python train.py --num_hidden_layers=9 --head_dim=64 --qk_norm=false --attn_scale=0.125 --bias="none" --init_std_o=0.0309 --init_std_up=0.0309 --lr_mult_down=2.0 --z_loss=1e-05 --dataset="wikipedia_en"
Each number is 500 + 25 x the weight over the matrix's rms, rounded and kept within 0 to 999. Layers, rows and columns count from 0. Numbers have three digits each.

# layer 3 MLP up, 2048x384, rms 0.0815, rows 1391-1427, columns 128-255
504442507473465513496531494512501444550494477517470515526505531475534426516525479520503465534444495483504542461463510476514499467447468487448496499456507484518477515464530527499518459467455508513512477505504516543457538539499511514522530488537488528566469551543529507482531500454461481547485513498462496509473466473483516533512547512503529471500463485484500494487520494492560520554548
508488487469540447501520498510530572508539508530531523509577499509482508475475507522477455504520475470498544484505522535505511494482556505504486490467517503478487509512501460513496496466526566505478488526459511468559507499474494597515506486462521440524466486521516495499530472487506484484490504516532472496523463443490475528479538496527494496489495521464513529536500469505488499518537
487532504492508529465509464528495485494517490495481500474471507533509505446522456524510478547504474529505540534552486503484540489491489487538481532537521487499525505509488496505489457510509499521516504509482488509493495553500483503475483467465477491494512490436501475508526500516496488528475499489503531500485519456496519498530478484490533525513516475503478503510528515545521482502460
539494535513498462521488503550483549475502484481533521518517528525525471519463504495512498547529494510478499493536512516509462469513504474531496515480479463507496515487488512511477491463494475489497515485501499513491478531506445471514490521539464480481508495512472491485487480442498458477489561498486478528481492496533498529500520520511474513512525477468465522494457497529493503468492
523488481496504504523511495512500550497511502503515486475495493482466498495526513531539506484480482518515518508469520499546500542499499574533493552531565496472464508494519504467515558485465482457476493548512517504548496508471515535489436519509519479481501513569502527481493442504515505485516502482527498456516489509476521499471501475483504504522508494504519469469485521520487505485543
541473478459540503519483521483473493488563481453526513518455507502513528484532474481464453524471521537548473502498525493516518485472477501451498529462505534472482501493474475510522512509497450523454511492458495482551499519506522486451541451492448542526510506499540493504498473506502469566486490511481528533505508541467509506495511516506474537493513487518503508485477521460481514491470
466484507495540527514495494507526508487494480517475489468536497508569535518516519498512534475492527514505507534427516485489487483505502476504489522530503521513490514505480483472534500504547496505509507572507534537517540479516501458495519518529501483536462543483490497541482513503520534489511456499467470519493504515527513518475528560482476545527543508580498538472489536460534468496496
520485483516485519514523448513512500515462485465472501485533473507498460537500484479504560528512489499487514532515492460491511479504494502509500525460474511506520530474500551512534479515519488484487514437499528496471488473499465510515461517473499510511486497494500526512495509513474572504527467531520532499540490474478507525510501482531498453517469484515504457548480486565480524543536
504460486486481555484462515541449500495518464507465538551549496462534462506485523509501481465501500487494504447465487514486530538474545517483575526495504495501534522556484532439516515466494487505460499494463458478523510467505540456525495496504519477528474505491505539504520508502515490501549499496515493478529479530465530468508495476503506461545521499484496497500471499516469495480488
484493556471501534515483522500485492546453474494507529488490464529532517536532552495482510515481484547491516493497468507487487525488521519481467482517493517489513524473515517523513475502509538488490491511479488525514504511505506521501506496485505525524520482489568447551435480501505514511460481482457459471515529490447492527461532485528502457484478452513469485516526511504508505531506
496492475500495539533443547536490471478467466488561531490451520509505505486485496473479518487511548488466565506490471533473524449538494527496515511525519512505467488484480516480508565470503529492519549489532509500500502517523481486490518456495511504491503506508510480520489527415508498490487481511493470529463511482493496505552497502530483509535511444458521469492491500490570503462451
467509490533487512473521504524478520512542483528490490513457511483495483506547490518519478501494498509521511487514529513483470485548484484515516536479491555517474480492501514537522462479444466528505505496524461529493501500517470493483475490540468533519502496480496491466495484491509521493495504542440525500482503521487480536497467541527497481470454493501517505517530509499481492488485
521501517524521505468485508502497513481453532504544507506489528477484567529474519464480518481498507492528477535500538485494471511499520512492497533464481544520519486472506500525510487465466503437496486492543556482524531506539505545461490483520494524526491524461513456489440508498503480481484538508491515509500516526538495484476544502480486528475493525495476481523525489487483534524488
487522447501454499494490480505501497528536491506502499495476479502519536501510483519519504487489539524496499488452511496514503490455476493539506515475499488542541490504510535454513478492504514535461509532514465549505509512508511473483543518509503457484489510519531464496489514509525523506500482488493533527475461532458477489506521507501504482531509524521474493503483520493472517481480
493524497500490499490525531554479490472536510479501459489494493479495558480487505501493455522530495504478465499514483469520522487554504504505450525529518505539488502513498541514458495476483537464477488464513488476516529499510427489515460502466484477472515511504508465493503539510553479498516506517475478517522504440556510474507477543516469502462522517485480496518497501486487532534501
499523456500502515463502501512493485521470498472474494515496501513492437470454476503502499499504536497502470464494464513521484526483500545534500511465545539483500494498505496499514524499505503477483538510492523479506467464521483456468515488521553468497501536509502489521474503553539481526513477518497521519511552446542545506478503459490526496520552526487522440497524478487481500489538
495517503484526543463497487434488487481507511517450544527496496529517495533518475516518515510526522502509509488502477507467525551500513503516520509521515475486474542474478530455477511521560507523476531516487514517465488440563508528524471498499497499508535477500515528511449520509470481482491455500521481494487509493506525489533475493527462502541547518555474468490461494514488512467488
549475474506517500529478477440519523544510493539471505477516504539486486484521464493480477544512498529488492520457522459480493485485524479457532482518514511489469493543523529477499492556502535508546495494491447475501483507501542494498488525466515546462517519488536472489530492519477490469564483494503495451514519479510467498525484466526526503526512511520544476507523512526487515466527
525479516510532481468474486523471467522505483477519481449476465518511506529509489510505498494518444461476528512470529487515486509495544495489504493499457494533518504506463541474486476459521486533504497525506478499499505461496493501485487525537511519495471467507475493502478496479482474531484535470498511465522506499521492492499478475494499509435490492486481502528531513515496517494519
522512491493536498470538515511522492505487500452530510493491507495499490550502478498504538528518491492523510497481520473492502490508495455484576438525446478521513499492504515481551512547465530440502541516482489470509502487519543501490509526479511458524473473496502487531504531456478481488536483472522499530496495504449520496473492453493539494457483465473503515516549502512496496512522
478496491523500467491514514495505546510493484485526521477451513503478482521519499515516503515449480508505498497490492490515459470499508519511478507516513495468474530498524501453512538534478526488492515515517527478504528505492482527521463498495523491516506497530498500506485461508549540530461508501534504464517540506490554476495468492519517482475556483505504519509498504508491483525490
527496483446490476502534517509508454532478478509505551518484462514501491488471523510517515509492476508519501501490493568505527527506513523518515498468543455502484509492448475469513497532449502477494528448475478474478528517491480489495459505520522487464484495511490467475487535513492487544460477509517491521491496477475517483483482497553502521486484488491484520463486478459488501493489
458557517491468544516515515514519458480512511495516486470481531524473481496470501499503573503463465448477501499526478502462528505488453553509526527467504518496478471455504516483494480513462496525519468503536542473511515472464527476500478490450485455512500510529522523489494467534502504462490488521490486521474535470512478471523492499456496470512464471479498498535526485472498522516522
480524504504530501466491552480479490509512503453541489516538491511546490523528469517544494482481476540491470494510453518469534523430518535537515506527477539509489507451503461438462388457537474472548506523541477474473501470483482485496497512476503469453505480524503502476517532517522517508451531506517520533471439477510480500473488502494463500543495522476468477456510545526492533483505
470476541499525479507514502477462487460508493497523506446529506518526497479498515526474465493465527525495490524487488550515521530534509478515519512480509547533466428493480502515527511480483476482539480512518557533511483546511533489521493466495492458541470533445493529509485486478512476528509478482506527497480499492490525478553495483457471498485515530487488512498498482505477501481466
475503524473517449504541498518506527491497502516478486465493510474507478475546525511528512513504519517499526505546509515489468433426467568528470492526505523467498496463457531519463513504462498451526539484553505501520483535500535515464532501480484519511500501488523510480520470519473515500478462535483438460499473555507481495523490487536461490510510507531546557483462527503501521514552
514453516514505500488479457520518497494463472513501494512501496493522462504455485514538483562508503504517491488480488488508517491521467506546480522503509460488484510470520493481469508534548477494525515516467540483524495509513526465493490491523491459467495527466483462536488499521493550497457502488491492482470496506525494501524495420529473490479547533479464531535477493519504491507548
524465471494460496478512504491453506531449543461528523523527471553475493549503533499509471464506511467492510485470518565533464515559499525514462469524513505494469480473508504473451489476504498448467533470497494499474516507538510531502490528464524528501521523515495482477467494519481482490486475461483525542493488525490485479499512477535514511506506475492499508529494506544557500542512
490528520498468498483453457506500484500487516495512496530500492532504552540519532528500485482525501452454497489459500458516542521546515499507497510493453484490485519481496499500517497523506494462521516459516469536509507471564450521492534518528496477475535503515504514497522502513542525469452521475500511496485514540515489528487514507457502510491513494498479542496503529497479471524499
488494505521501497487470478492484519514496474479490491519509515520519572519484524543465511491472548521545491486483504500518525481490480447524507480513474494437522515504510458534493451479490508510462504495481492466486534485506509482541534541498468455501487526534525484474484457506542442488506578528511527517479515529505482502517527536517519482539553489448508567454521459500500501526479
523534557474493469500499506518519464509514487499516488484482530472474510521506486472505491523504521499479490526526477440487503535498494459460542480501556513509526516520485469464534510447521463511491502479482513508504491495547498499493476496501540475481516528511504498539465450480495477502464549492463512459483502482526565474503478544489495482507497492482480487524505482527475496489447
477519519537532473463494500535503461473514526528494459444540504484532465520453490521505514503460514485497539504507505498511541533529509479528503501490492555530485517531481468476535525521493499473523513502449539495506526475456501536461500483487508495505509506465463490479493475502543477490519531462534530529517513529541513497518468533449485498455511497494518509513547480505528525529514
536499529513508508505532485496478491506522492548518548516499518497506498465528496515498510489519505493526508528493497543495509484470508497500510543514528487487545503487537515501497521518482476494519486508447489519495526493479500504501501503537484530507490566513496485523499505490526456518500442482536485489485513515550478478454532532510460489515511516504474514488480489529492498500525
489486446529516510504528519471520491508510485514511522543503540534484489519508509453513495507508482498519493477492507457523486493507560471484504495476492485528472484554472544464500486513453507498471516519494537537541457542554509504531508488529469535509509495468515509473483461504515468494490475482481489516473473485490528506538460505497507493467515485483511494497536520495471473481501
473477471462488506546487497480524503508532497495474483505492526491492544495495498530508547548483489514478506511500502512474470506487522474543503486486495541528497541491496473474521460508493527495499505518529497483491537517492514464489501509488518484523484492563462505514469535522510475497504543474505471503542452534514474522564484519497491501541493527518518472511484466479500527500508
484479518529500487531512501526502462546497491479472477543507474460476501496490477512525501520536489514495480464496446512510469515513522459531486479544496462488501498521492502489505496505507454527517519570469474505503543493525504466485509446517521497518485503480529507481480490519498518528468490500480476543526491504504483483526515489519486501469481532542480498529527497481489524472482
501512507531549547428480486573555486506512485501527530481475465488512493525475490500500497508527468559549523509488520492492496517524503496501512555512498501475513482466449486508550477484517529492519532501499519520499486466526519506478536458487527505496526523546455462472495463506523472483500519520519509496484515525457518506503510503496480521505524516487483450511483520485501510546508
# layer 3 MLP down (transposed), 2048x384, rms 0.0861, rows 1391-1426, columns 128-255
501465494477504494482551507543493477501509513524511531515501522486520503476477523505464469467459475471524477469494466520508438520477511521480492467447512486483496543504501431489514443486508507519478511512475460523479487470554486498467479484477482532510522508484516504496498482494468500476486490475430506510545513496502479482504515531476490464565444537486521476597513480467509486482536
499525462474531490501501502519511535497525566490475576495529538524450554487516537542514481465504501472490526501467502538460464511448527512478543490528498507493490523527484486531501497482461547493505484510514523508498511511497501503545538498493498530487489494571505535498534477496483457511494519459469471472496537460495495507489534494498510469523500481554543472576508512486495531467545
494500487513500466486505510494479496481474533514552518518493494485535481511514518513523521480465517479524522481528488518499499558513523531482536470479436495532480538484512514501490498507491556458469506482479470470525494499473499529543482545567456473501479477528469476509507517542517454483504474481522447512509488546517513507486499487487495480488490527501497499535512493444474535496503
486516489523501496479493491503477495516489486489536490495496525507462484489509531456539482466475552493500540527548466506543485505494458484522485496511492500514508500468496507502510506492495469502483503504526516528516495520461529497539497469509521462512458526466481514492541501542470503500487493512475460538515513515510454502481473526499496494546566502499496489471486515507513483522531
558472494465490495497474468557544527549476505545514526520499488508469507508540528507512531476476485525510512505481509497516520520482538484447484479543566517489526495546505532476541494516479498491484501523518445504504460493466495532433512514490496484532500542496525494482537471460520523467501517478532485515509548513439490502561564520508525527517486478508471530548463527505503534496481
456537502477461499517496490549498515567489502551497502457485508489555514504496432500498474461514500501515554496500483504521487499463495524518530465518475470532512450478498519506485478467520549494489525488515464506495538472513469497479503535547495503478441496496500480504461520478467498485514522482462484465443513510505490535496493517485540553470499493464511490497497565532496521509511
509487527472502473535530526493558501489494490527526478541529451508531498508579520497467487540518532467506481508534523517499514469478464486496517468523459495469494499479525462506491502491477492506531424512532512517475542512527489489483535534496479509496471559508501495511493485496475511505531479488474474492479468511504490517485524508500502507541494500493424504531503521463491490476492
505527487541476486518477516493480476515489528482457502530492493470497470495497511576474536499515519535490490497502488479483471434533477481504486505483505496501548478499472526503508509464516475531552504456504528494486481446489471461517474495489524473500492511508480502476449534473525500478520514516516544458549473497525495464472499490510501449515469465557486518456491456567507541476518
502548547521542497536500513483578526462518490472526455495508505491485471502497470542514508564498517493527476543518496509488488515501486447461439501541451515488485494473520506519520507535470508485495488496488487508498481492500513505499513493529490497482484453520493492499490503517498490483467511487473522524515534546485463555502524499489440493489432527535485526480466513485483508506499
431495547470510552482518519594498477534506484476461477515513506519513505521506521519518499532493488496509508492509499497496455520494479478484509510474513490505521531524498528493476535472494506481504532458485512508497532503534434487508498486415508511503500494539503526461441510558459526499499474518481485462508496477475508484534497517483477432467518505478506478524478509556506465471495
517504496513548495503456522484476516532515483468467526520523522502510473518519467509519486525490500507477502528509497498530469488538483444497550495485482490471517453492496478524522498540481486509490489446522486518468522515444490535465506513545507526466507517517496519530472513490550514493506510495471484481502539476502494493522475462506488458513497533518483482493528527497513478510491
508495495506504494491481525493524523513525512500484492490531516532506543483507474503509522479508497454480514539521496514471501519461541482472470470540489475428506436484505503476495547508531513503478501483489512463512532487494538520523485497518509477478491505528502434497519525499506484514484492483526502496510481516466486488526507531474522501487522515535488487508504474529506506502526
488485552521517505492521534502525489492522503476504494516477522486495486510505517500502467468540490454518510495521559532489516500498501514499465567511537510518523448486500507481504547493550492542478485512524521480540476496510518500515472512478511493560483507521553506480470478538538473462478457496510490477478513515514514492531513541469503569523467536510500560468525502500504507509509
520517513509532518553518488508495515470494511470510515522543510483505492490508498501494526496503531497533574490481538474443565499513518508528536462528502517528494478513485516525533543472505512477517503524482526504479544484525494472492494472512520557509529487508500468535488533489465517478513471515484474498487471497503481478515495495521475476557487492519506468490474464505520558533498
483496538496502509504503489512524461484494480500494519486450503544447487501500513483519534473490496520526487486471493486512470504455496481499509470485453472475513492485513510502525529495499478483514491515513507536479477482503518500537483489488504471534484485504538575507522519501503548516503498509535535542523530508460485490457496475471536497485486528481530514509485539524462502499483
464532486496496504498464477505516518565471474491494487467518473514527518529477491546500497496483550489531535484490495491503527508495492519473504520514533516507501472487521471452469503511514496491507517567471457553511455495503479433506530488537534464502513493489517444491517489515497493514483514546514542524511477521500481425504474524485526538467521489487520490447495461516485501441490
489491496507466498469465494510493502507505542507497520494527507536528512511487498499513495512498566504450506488448478487511522496503433449559496490498483485469497506486496487461519493495480479537498493489511487499509499453511519483504483478501494526526502480513499497503452503504456472532509521531518488504503459483505512511525444483462463497514518432500475476501478512531512509475520
491538494505478533501500453483467490514506513495506521464520500491455495454492453479491481535513503557468535518537533515481506491489529468531469470546509520432443504512507519475456505563508515533496531475527537470477478468507469484451478472508492500508474481521533488537473526495465503553496481486483497488520482499500488498481465512500512551468508496485502480489470534460509512479493
518482448557477497517538479478503473512536494523452473518478490483537518489486514490510482481506531510500482506505493474488497499454509501470478545479497502525513486520485461550490496509499467468516478531438502471494471469516503483453525534527457499504504487506489503499473511484444521499434486552489494498508499521502477498506516489497555500484527504496516480451525460490496517508486
505464540513504504500527475481508497480517489510451471531508499485486473506551492549535511505468517459496453534534498475509497522477473543506480530504502531484529468502501530543492493486511508490515489488489470508528497483461485492530464513481529492501486501523497517519501501502560495505487488494482498465486497537543483494526530490533506509516510478479484482441508502506503473524465
506527480491488501502517515525505490494464505513464496502504508498515473522476509487454517525565509519503465455524512496515476508511476502502489546461520524485506526497497497518507471519517521515503547502510509483519517519476512503468507525507500502495541534500500513474514507489507514493505503507499509501450508519503524522493520502502504539493478488497476530526473510504484512494475
466511506474493492490515491515518460450515487492541492516501487550441554513507530539519526494499559494477501543492490502511461482507490495488508506485499520524457508528466504505475509514525495469541511493499475510497445487504452492478452487506486510489486490494518501497492516511486508480540513506489473491452520497487504492499488475520503476519520493472456497478493506532493500504507
468535463501502452577517476500482523453523475543515505569511480499486474529496532512507575499511514496522446520462476500534518516526532504494448515538495504518522492473501518515505531519516518481500489520473544469509509507468485515446503534512466487498543496537534476487501499512458503424532480480514494531534460503536552516522481513489483521485545531536520471528491500466469514483493
527538507485468515514529481511479498518505497487497473499479494479505489476499494492515486477482502485494510498491481501509472470489495460505483489493496472491523509497498500502485511480493538507514487477489573541501535482529466482494520497525567524484497476505528490495513505506506476488486474480446494503475537478474479492474517484499511469457503470483532505497509490508514496451539
495533576491505513504505490465501535465529510516501509441510452495486490479487509508469486484475530541487508524519532554516483472544509447505462532514497575493506482482492502495533493499504524491467477509466464517525506481529493500510465502482510491483461505510510477448509499503497512495526483465517508457508489502496519521506525534437518518521500494522501504492543522505497491475497
494521518437564494464507482499541545499460437444468495484498487464451492496539544513561472532450514510456537503538458565489480475468470517497457532489492501455517514490468493507504467513501525500502511491520548536532534501533499476459491497492510499478484492481502506511519483503518548525502436537494501474502482531492523526532462461504501502556480473478510465464487500522520485518532
512513477494475530517483469531468542486517490509516481466482454497482507481505504544485516499487520472517514549584496471551454522488522497500504493493461507538501499520527467530457516487509487521498485499509476506479517481492485510455480501488496537469501466513502532483512510483515443519521536502472503508490513524471488505490551568493496509462445507539581456484457456495504530537463
509497495530481566536525496492530518495537507499487514485473506481511493476504497500507531460561491520496508475469506470487485475500484482507523526488470527520506518494518520529500503509483484550511510503529453497496502567506464508482493534546455471483521433494534505481468515476499511526477469502467521477513485542536493502500487510487454479506514432501525521498496458488451504515491
498493475481498529522557517493483519499515478501494483501506483509481459468482502501499490490505507513509474484523508487494468510488510504513524504501499507491488456525495460515461508525485501514494490518487489500469477460475514478506448479483526526482488486507484494499495517494484503514523486539507466517519471496495503503488489497525492480535471479518532504485536494513518504509487
484529492497471496520486461473491508498463486529500509498495518475450518485463472565478527518486510513541541474497495491467467506497491487537566456486470485485521507533517492467477471470508506530532499458498451470512485514508513534496518503482495497488526542532483495522538499552512467484480535513483484518536521475506471489486509503477426509536468464485447478413568511481496525480492
469501491516485460502531528509557571523530503528509512504488456492459526517507470509482507530498456526518512509499480501504524515526506436540507534411579458523550486528520479495520518501461485506536490533464510547474468499531480525491484422525509477542473534475506480513534469488512477560486501489514487485446520451503491520507465503522500465480465518487444495451477515475478491503493
513476445512521545481554528526506485499497497524504480472494519468537502510507532463488464471489478473537439530521535470486532544485511516494490457526433496513509501506464529506513461509511460434487482466497471510480504497518522457501530528506557502465545495479519519479523474491510486480525494468516453532468499518501463475504548517535501501527486530517486471449466493512497487540498
479513504501490486505529486506483459483496497472519467544489508504507454532491541484465506550510524519518537436528518531489498538523485494506503489515474446512494520460472459526519471534508491490474504533514461496456452505510462491460484483480541425450540524511497515473484504530492482517519476521510453494490515491481495525495476552486536514503463490487476458526504496495514500498494
516504526503527521487483489459511501466505493499509514502505481488501487497451502523483485503536477510513492529513517482533494481509508522516501530567486491529492514482480485528500489491492528489488467472524461464534529494484514516512534477520506454513475455554507529494523475495453489502499514494522492536482488483491500484494468503445512519507505478481478500507504480523512495504484
478504566514490535489504506507471507513506496491508502525529490474494534457439558505478491455470475489495515517513507516549516465485530527506537441484502515552462478499482487514504516433508457491481510510479506482481464508521452510515495495529489505544522513529498516492468542488522477526510483504509501511470495484548526478478467525510494475542476503481502489542511497500525523477513
488489496504486501461521499512484529490500486455445516501465483522483490456523520471501496519508497509457536489516527488531508530460473505511441505521564539520494512485508456505518483508505499497511498501513541509453478475466513492538482544458528434491521523523471475515517517489508490534509512528516482510484488479502468518485493520504548504533527441461496519541493504523520489508535
# layer 3 MLP gate, 2048x384, rms 0.0798, rows 1392-1427, columns 128-255
521477495483509508531492515487539508516531448451503508503489517500512512521496461513508498512491482441539535478469480530481485513503492500526488520489531472468517516490488489495496442518517489490513474517508457469480481528497529473454484508465548478490485479488476485500510493511491550507510465541513505503509509506500488538472492530510503529490467526496528507496485435532484522513430
501506513519498492498559523518503496512523503526478506485464527466481515502551449458418518484544483462442474489523496513512503519514447502519498521476465511494503496506515545475499477447453495507509494490545493527490504513525529533517473556472470528511470461509539508496523503505498524493519499488474453509476483556504476464488531489475479520489520521486545466514475468517504488498523
550502526525480489484535513493469471525482509503499501516475497491513505511488507518514470509515501530472494540494502476512502503471527521503483513488519507480517466499483442506523512493521522528491510490520509506464497479518506528449488486484516539515498525517512562497447485488451535527512490509480512460512454513478540484494535486506470511512508491548512475512505517515500497489463
501468474457472490476446500521476477521514497527495501484486461489475505527524490504514515491485541518494506476489537524517553520502504506466489520493495548506461493529495522491529534511464463478487504530502422537490506514461492520465489510529470492493518522489527506542532498497527497508496538506546498478535499480496496530542515510463490461500493529476528495489498505484497503472544
551463444500534520503521503479510509425566539464516492517497469460474454488498530543479500519518511501545485513512492481464489513512489516476457539475524527498485486505448490513510517465509463504517501459457495490486463508507506500474522513498498481517516488497510549468516464489515513494474519489512519542509511493535502493504510451495459463480520484538475510518497463492465500504479
508452511483527493517456492472502491505506552498493504507544444450525535484501520526487473520500533517506513493527517523479487521492562522495527452494491459529497518544493515494510522503467473471488487477485529528484462521552487492526511492536486505507505481492483498473476493492481493476469495485481515484497511503518439531520475495475559503534439519467500505502524474531506480445489
470461493499487538502480486476471498479519509488496494489488508517505472521529456453513499548524515493474468510464505480495468505477486526512483498451553533559496489456528474487521476520519490513510488490505497508529510511525483469502489469524488479493525479516552543527522528573474473513472481531513480503473577436459513512543539499508507501525479477482500495529435491541523489470500
506498473487457498528505501542494536550465530481539517511453503518497510495518501518479524487436512537486512501501509476533481498492510491491496486486503497542524524487502501518489516456538511476491534483565483537465523531462476511508490497498539500507522528495526434490490531531523518521485487494495496533479469519505483492502460487518515494525490518558484480513570500518534517514540
496509504477522462501506505563503527552481475505451471511511529521530527500489479489540507553489478468494528533500534527505506526492485499488466519544494517511500540494468513500494534510510483449479507485512538495510508463489463466509518461477520500505448501518517533474450498566476485473476486465513443497479512438533517492486509537504487485493479528467471490513509489485543522491485
477496460517484447508456531514531465470493478497504497464513549527435476496510507500467478515513481501451507459515551490499519469552474480497479493482477511462508470507503508500481520522493515483495498475477540477521545522475459520469483529510481502520465534505471522535474471491503479511480476471511491484478506428501499467502528499539485526467489450513519513510480527540515472461456
480509514521501508458536508533493489477497464502515487502439505506508459525514474497518499524514501503530501477505513510521494477548460499527526562478524556531498519493515521513513461468459477520506508476511500560466504490499464456505527529498494536520502479482501539487518495509487533494523510533487479493458524482500474504470508515532458504500466494472527509505520541503474500516490
501512475527493528515469503460515512541481537508485491531473502495492542485485544491499501487508545510527503495517489500523505555496482546551504484498531505480545505508502487480451519504474490500485478487497535503497495518553464538477515490507488517516521537494512484516484509515517530509478517511507467521485469484501529484539479526538510509472540509495458463500477491473481544476496
535491511487485495559506459527483480494454510487505460515491555494532533543543530499486516510511494491470543489545467479509489533531524585422467514472485524458493490538520484523512560519510487493477479466481503497511511487540484483522470513512506484503486505508502474470491541476458473469515482482515469497485476494511509493477521499495486488502470528498489505453502477501519457521475
486500503496514469484476507500460487453528534488521510482514450481541525466500482488473469511506518507472483504505486456486501505517530509511460501506560510530486519496519502491494500491491488470475506475497498474545531487487463505533559491519517525501495518493506468496528531495549442510503485475502442478545492495539508484530515495500513514465503500485456495518498486473507495519504
464526530498529488520509484507497533524494474510480490456488454510521524552502519514507517486502509479491545507527513505471535455483490471496535514529501469501487476520527481489495473498508490506519497541502451542496535497471512492499516524491487494488525483504511472513498489477454496496461527502537511507474487568507476480522470509502485500484501482501505526554483490498527494492453
479463483501531502506475516476510492505530493529486520521496495455501482526516461480487553489478524471493509511495495479505502548502476506521505502546490518496476566497507520478491523552465511517512499482520553529498504494552456483512496465477539493481484462460502512510479487450496514506478509486472496461495476498540490509527481454500498506493542541566476506525447481513504500521487
493479494520522460506502512522518512498473473511513474513527512504494497500538491449505539481484503458552463498506494502495480511483490511467532508443517509553518494495467542490485487485494498495496481515493493526504496491471474508509465520484521498513504514478500507463534481524515507449522488515479535512502515487527475530523565466523511478518499542535508495494483507497509468491536
510527495471508488501447504519495500443491503499474492503507499459516484505483516527513518496495504547524585505460508524494505484522494566504506531493550473481483504518528500481547472502448500513508494430518498497476493510517502497465472463447545439488456522542513536490515483499516499521508494451501491527478494459457512505497501524478499522515453526486489510512481504516486446471513
524489463508525505519515509508504538532478470485546500510507514533496560479476526478493475537537488497515557482487460515489486493485519494535549508477513489519461530467507441457488509471461486513498503521506513479490503471528513518519532497530519488503536518468517463501491520518481511498515562490489502459527524437495501500477463543462522502498503512497482502523506511462508525479504
473494506518517500478495520501516482500487479496524493459497502464498537517506512530477487478489469504509521527508488534522454483525510481495479518505518495492501511522528507497505519505496541497469497474494507498497522530504465513514506490502467481524514493494489493480503508471577482515492523510465506497511511485481530510528560459499501475549504510488528494461504496512493531503482
470507497523517495521503473492478535517534501512527463537535474513480543489529476500495494516497537491494500516469502457475517476480509497452533495532497581510496476524514509487455518453532496508542513497514532510516506475448472483498485515468503512496476495485508498508516471490476499470488533505471465477477484492501535511539482482486481492546520506500488484449494505563541477502492
448537521506459524504480471487494445514520464537521528467490549511521429517518529548479529500488486490476496484471475461525460472493498473519505491488504493530460496463489487519498500503512520486533473543495536504512490498480468430461488488539463472473507489482515488481489491551480495486517468483496489531479453481483507507475489516470489538475511570523475515529495488483531492505488
509507493492463505533533472543485503507509516494511538477465495492439435469482533495450538515531530508488539512488510486514438481533486472470491496472502470483502515507477525547509587509498559519492487456473558498506512510530463505492507499524554529507481491494512499501470453502485507504527522473474464466518548490501495514500517502499523466469482464486553505497513469513536487481514
503515509560480516510496499527504487471538532510535476504460526521526501482487510494528469478516512470515484495486472534481477505511482444525438531454521528494474547480512507501566521543475523472497482516492532510481534488494477535485532513507502465525508467509491496496487448552487523489476472559490482560497480466489476490532514507505477500519497523529537518497448505484519477515503
521538513476511497502488537475517481557515496459482465495493461527473512472493507517491482490520521479483480513467460510464482511537490475544512499495508509548499486510501500504485490512493538520478511442468488498542520506511490482485511501503535514484531484488483469539477505525549548463494518470528527524488481468469505467536489523472534548497480503496471477490508484504510461478469
511470511509517497476500481542525509465504503526513513487526508497491493558489501538498525530505515531504479505523533491471477512541525544503494536528472478489487506518483511519441537528491499500518522517513489523510524493487489491507440505549492479504460469484499504490470486525483535502492546467516500460529506495521465472492493482495461492463530544478530512500496436503534529513549
475495491425516487495505489510494499493481518506482489513500471482507500527520512536486496494509494527476509483502493483516501488462483534492528501516534484455509491546516468483478497535507496516530510510503491513431499500519551489487496463495486527533485495486461461507523457476514534518529504482508552518526530494478474500483506528536518468459481528511478475554476452504550499513461
512480451521543538503528509484507557515520488512480478487514512517515464436466501497548530516510515525524504504504483526508469510427513496511540493539486508491517473502498500507472519534490531507522474550507506435488489506414531454508456477476520513498467497471486491500488500499426519507505475525474486518498498464485504525501474497516510513513483492511525476504501496525502530459473
529530506499498509516512469484507517488468476467483497488465503523520518544483536532459508472469551481436467536518520491498529507451494456478439510561496557514511478476470481512519500520487491493493506496467578510494506463504511476526528529514548558551518480506488501501489492462517518493555516514523521444503519479531513491505495485480532514488503523443519574522473485501476521482525
460487493502500460533541561502505553503500506506506522475487463490511495502494499490486484507523438512506510516513488490487505490515501474554487534413538468519516501479503488484524480490457482494533499535505516516480465501541463532474507466513490490544469501510519489490515477495511493521464505493490482497498512469486509542498470508522492480486470515514462506492466509456484471513457
510496560474538474506531489476517516474502487501519557524485518488484528507451467486495530545501515499514505499487498523523520532509522505500495523484501511491494466494512440491469539521466459487489472513483508484512478532494485538500534483492483464505489465512478518475477458465527506489470499475486506468479493490500484524502468495481506497502521528514488521497509490488524530491510
554520521500544485527470524517528504502533522531442493525496464490442536485518488519508516482489508535524502478516505442507497486490513471482458482472484541486501505534521517513455487480497479520498531492469532510550537513488496480502485483532502513540496470505504495526501476530511487517454521502479508456471505498552502482474517526454490531493524484465505467537474486496464502449479
524472507474477489504523457491480503474499526493470477510501506478471459469513505529493527521494459494481530507498486487521479496448488476505496513531467498505492512538492511510480480474472535490495516489477508507508484518502498543481512509488492518506467510528508506526516514527485512494483493560467496518497515481501497501484506501503480500510483512508501543483484519496459462512511
495467474516498496524491508500518503498539459491468482470527536499500509509540480509506512548515481460458464486514493492498492482531475508544516519537526537502469553508492499526516456462483548514491522524485465479522542506431502491509530521491521500491519544500488540513459483483497492520493529480510508495521472521550482495506513495488486471495514540558525497527505491503488488526512
498528504513485490517505508480481461530519515514476537499499480498460519523511523505480472507536489496528460480459491511510462505492572475511524500502466477485463476507534528519496504459530495509460456525484462511544477509521499486503489485531467489497529495505543496444435466504482498508530476527478508560490486508497487479510506504485469500498472544549509506464494511469514508467472
495545475523516518519561483482494488552507447533500497517539509450465503557515517479487485456518493481532528488481474474522496532477500488518525505503481521518497512514506521497496553502498498493517479479492538512529497474465488509485510461506536550460507451532492502537471498537485487518514543485481513493543487502474491502441514466520526463462493464486513518483559504501476483487480